config = dict(
    n_layer=11,
    qk_norm=False,
    bias='none',
)
Each number is 128 + 24 x the weight over the matrix's rms, rounded and kept within 0 to 255. Layers, rows and columns count from 0. Numbers have three digits each.

# layer 7 MLP down (transposed), 768x320, rms 0.0627, rows 609-623, columns 128-191
099124123126144154148091133150125146148123107131099138105144133155147152114115130108183104140098164136172129099103124135129125118121112079111160143108147131123109129114135161159144124107112129
088135140130152136102128106143157148106131102172146132126103114133106130094152104162064067132181116128081130120136126169139122115143153144134120128094118157111122148125134163134126142104152147
096155115138155116125138119097101140139156119128145129142102101074118097113121148126125151136132085133067134128086124126088119146156144064112157125139131129197148153121112107067141090129076110
145132133141091117135144110136148104131103118112142096149116126120117108102119131134131135158125124161063143141117172151101129150113114149180121102117118139142131124156137134127093109115158156
090124173106120196148145118140109137083111121101119108133070116144115114117128090156086134124150176110142116161121103137158090116135134124150102167137133131097103138133127129137073124149125118
138134133141131156135136096138106127150129100127098120121082125122156134143127136162117104089119121105128130095137148113067157120151146132180117094164183152098121151172119178045125125140158139
173182141159159096116154151122149109092129132133162134135197131066143099135096142092142153169142127130109116147156138153141161160133165115143106127130136147139131122124145113115122121122123167
120155124141089131143130144130110129121145115167119091080165159113126136126138107154163068111096106118137117128132125119115149134126129100134153116126110152118090159122106138147108133139147104
133162077134113148125116126145141079135136109086124156128143136150116162148143117108072097141132157109108135146136097184083069158122101107103119064111137132088124112128124131141112125133118080
161098129107155142123122100140121112138121168167111155108133140141111147142148139146113128106123114099099079151140125129124136096130056129149140126139155119083115112099138112198116123110140150
127173110115107063154160088099128136142138137086101119142098159141115112127150140080119093114140135135096113110147126132100145142107157137153139097121139107106160149106154128127194177096154140
124150156122128097149148101122146071139113119134146156133128120120085090170125178148153135131111139118132146073104134117117127145120099127147176121103158141121137120180134125142092070138135087
143110133117111143110120145119144102133113150148122113136147111148158115161100118071156180135131090129137106129137145102167149105170122126144090139135102133168109116125105123136078159075117110
124118111132093159118123083103172100153110169098140176162105127167098121108103140125123116087137141117133165155137120098081130138125123171108159133155146158139134157133164118117133109112110129
102102106187145138164109113131159129166116136126160126161116158128153139134153145173133124165094116139113131123118109115129099114134156062146135107121099133091099158092106146117142154201134098
# layer 7 MLP gate, 768x320, rms 0.0982, rows 610-623, columns 128-191
128131133166134129062124116153119089160142125103140146144167135124150147150131129120161140136110080085157090135160107102121074098101171125113145097142148171122164148094108112144116146149110138
135139160125130168183168112136132089148110136144117110123132101096096103121148150135147125096129123128136099166112121158138131129156164127105122114100160145144134090132120107129129142156147134
160140143105114145110116155111128134127092110141119150135143127119162142075121101170125123147113176148082114134085164124132098111139109133140149121139132140105120160132106135154057107111138129
117116130089103103118097085137121088115142115095121104123151119134161117104131138132131129150125136106123137122128082095138172063114171151120119128145096107106177101096128093189144151112190124
141106124143145135114156151158121101105093136164120083095109136141100112117146116148109084110091109138068128144180083088112097147119138144108149154095139115122108179103143084119156140113202112
149092096140172141114121105192137127099110136160092146137112094097082081068103122162135157142108147119086114134125134130120141161074121177121169111135108149140112143119108098151152146158114104
125112163162122129133129155193117096168131129112142175072127156120126127091154086154129105155128140137065136146105113136111083122139128106170169096167114121096116123142092155111100091111137122
132114134157123133161150175153127161143133054123143196107162114107105125095150141118081106136129138127099137127147135070108130098131128101141132102128167092118086119081116182072110151132166119
151104149113118081129139151136136114103137090111132126121174137120093115128137121117159162118116173137163155094093098143116167145135156124130169099136126148148156077133130135096115157153154110
144106145141144137161125135151110118156138094113136090124137114098124174139143117086124107148115118122098140123122126134107174124095148172108105138149142126102082124158079185094111128168148133
112130124165129091130143095141132094120154113154106130138125096091142148120110119083120132122123129128084186113148141113150188110123150114082169112105103106106098136129132078146110138113161144
144150130125156158139130132142136136162123123166124124143180060059101136114111106140114110141144133131131118152127123110158131158160109090121133112105150126100148115159105121178119143135144153
118156134143125127129163131102137087118151094121161103124143171114124119146073151131142111165151146127131151105112081124108140120126142149132137132105108132127111129161100156157116106147100107
095088122121152143114148139165110101162150111123141101124167175133125114106144090152114167174131078126160079111097129135087123108131181134110100119140143104183101126107122154165119132140176146
# layer 7 MLP up, 768x320, rms 0.105, rows 610-623, columns 128-191
089110121116108139157111095105168117112171182117149148090103100119150108145135121095140106103121114133143124139108090147111149133122167155113136157146119118056157106120087167115180093106124144
102125172112097143100111095102108130126134119140137129118124160077113181149141152111105124128142147132114081103161102137104136138149075105122146069101119153189138118133130098081108126156152085
098126147094120147133109113144177142108079132175105153124115171137108117134138149108144110160112108169136103113129081110143131096151110103138112078149108101119134118108167097129128138161130169
097151107133146150134135127120075159145135134125160113103101152084173138127136157109130131092152134088118147117179157128110101123122111103107146154117161126102112092117107163154133164125135135
076150120120157102125117092159111113116112163158115118124126168108158124117111075133170152120150092115169096150133121180148104124116082114103183087126171142100170114115141092161139120102145074
142132131131143142107132166143093129118112120145161151159077127123128111087158137169139136144130156142110137140132133112134130127108116145102136140119139169165181111151093162093158130134133148
145176136104087111102129099117140153140118126158112128127122129143123139067139149147153097128154136124179151161132099144178159142119143103178137157146149148092166101078130118130138111131134149
119149099135124124118133120118138151092134159130108101083086108151088135135142114150163123134113166152132107149180143143113115120125122157110082084118075080132098157148124139114106133128131123
109100089136099142118124139106069112107122089108096077161145132118124129169129101096130124141121138093144161107182113080077146135161138112145099121163081121117139103163071142142152169115162159
139192127150179111151130089128115093121146093127130137127125160120191132132153127162121136166119145112119091103161116137166140133135140137181177131164134107105092129152115090117087143124129119
104159124136126138124171134106097130136170127109157111144109129114127169129135110131086070132135132096152141170127165118132125100126152081137150147090170168168118129107146113118136105127136111
144123107114148088156186086160133100154134099145141149120186150108107139125133117103149115116102149135126123143144126093120138126158147129091132144158156147116134153143135119115101123110126116
147116119129092124123138130115125137143102094109121078138124130118107078132103139122117137123154148156143128115163126126137139140138187162119090144102108166139132121144163116100122141139101113
090085141139112128101140090123133115124155142140123168148125157140103130131156122126119157140069132155096149060160139100119101135090125113154130129147146181126137165133145149149121137138124115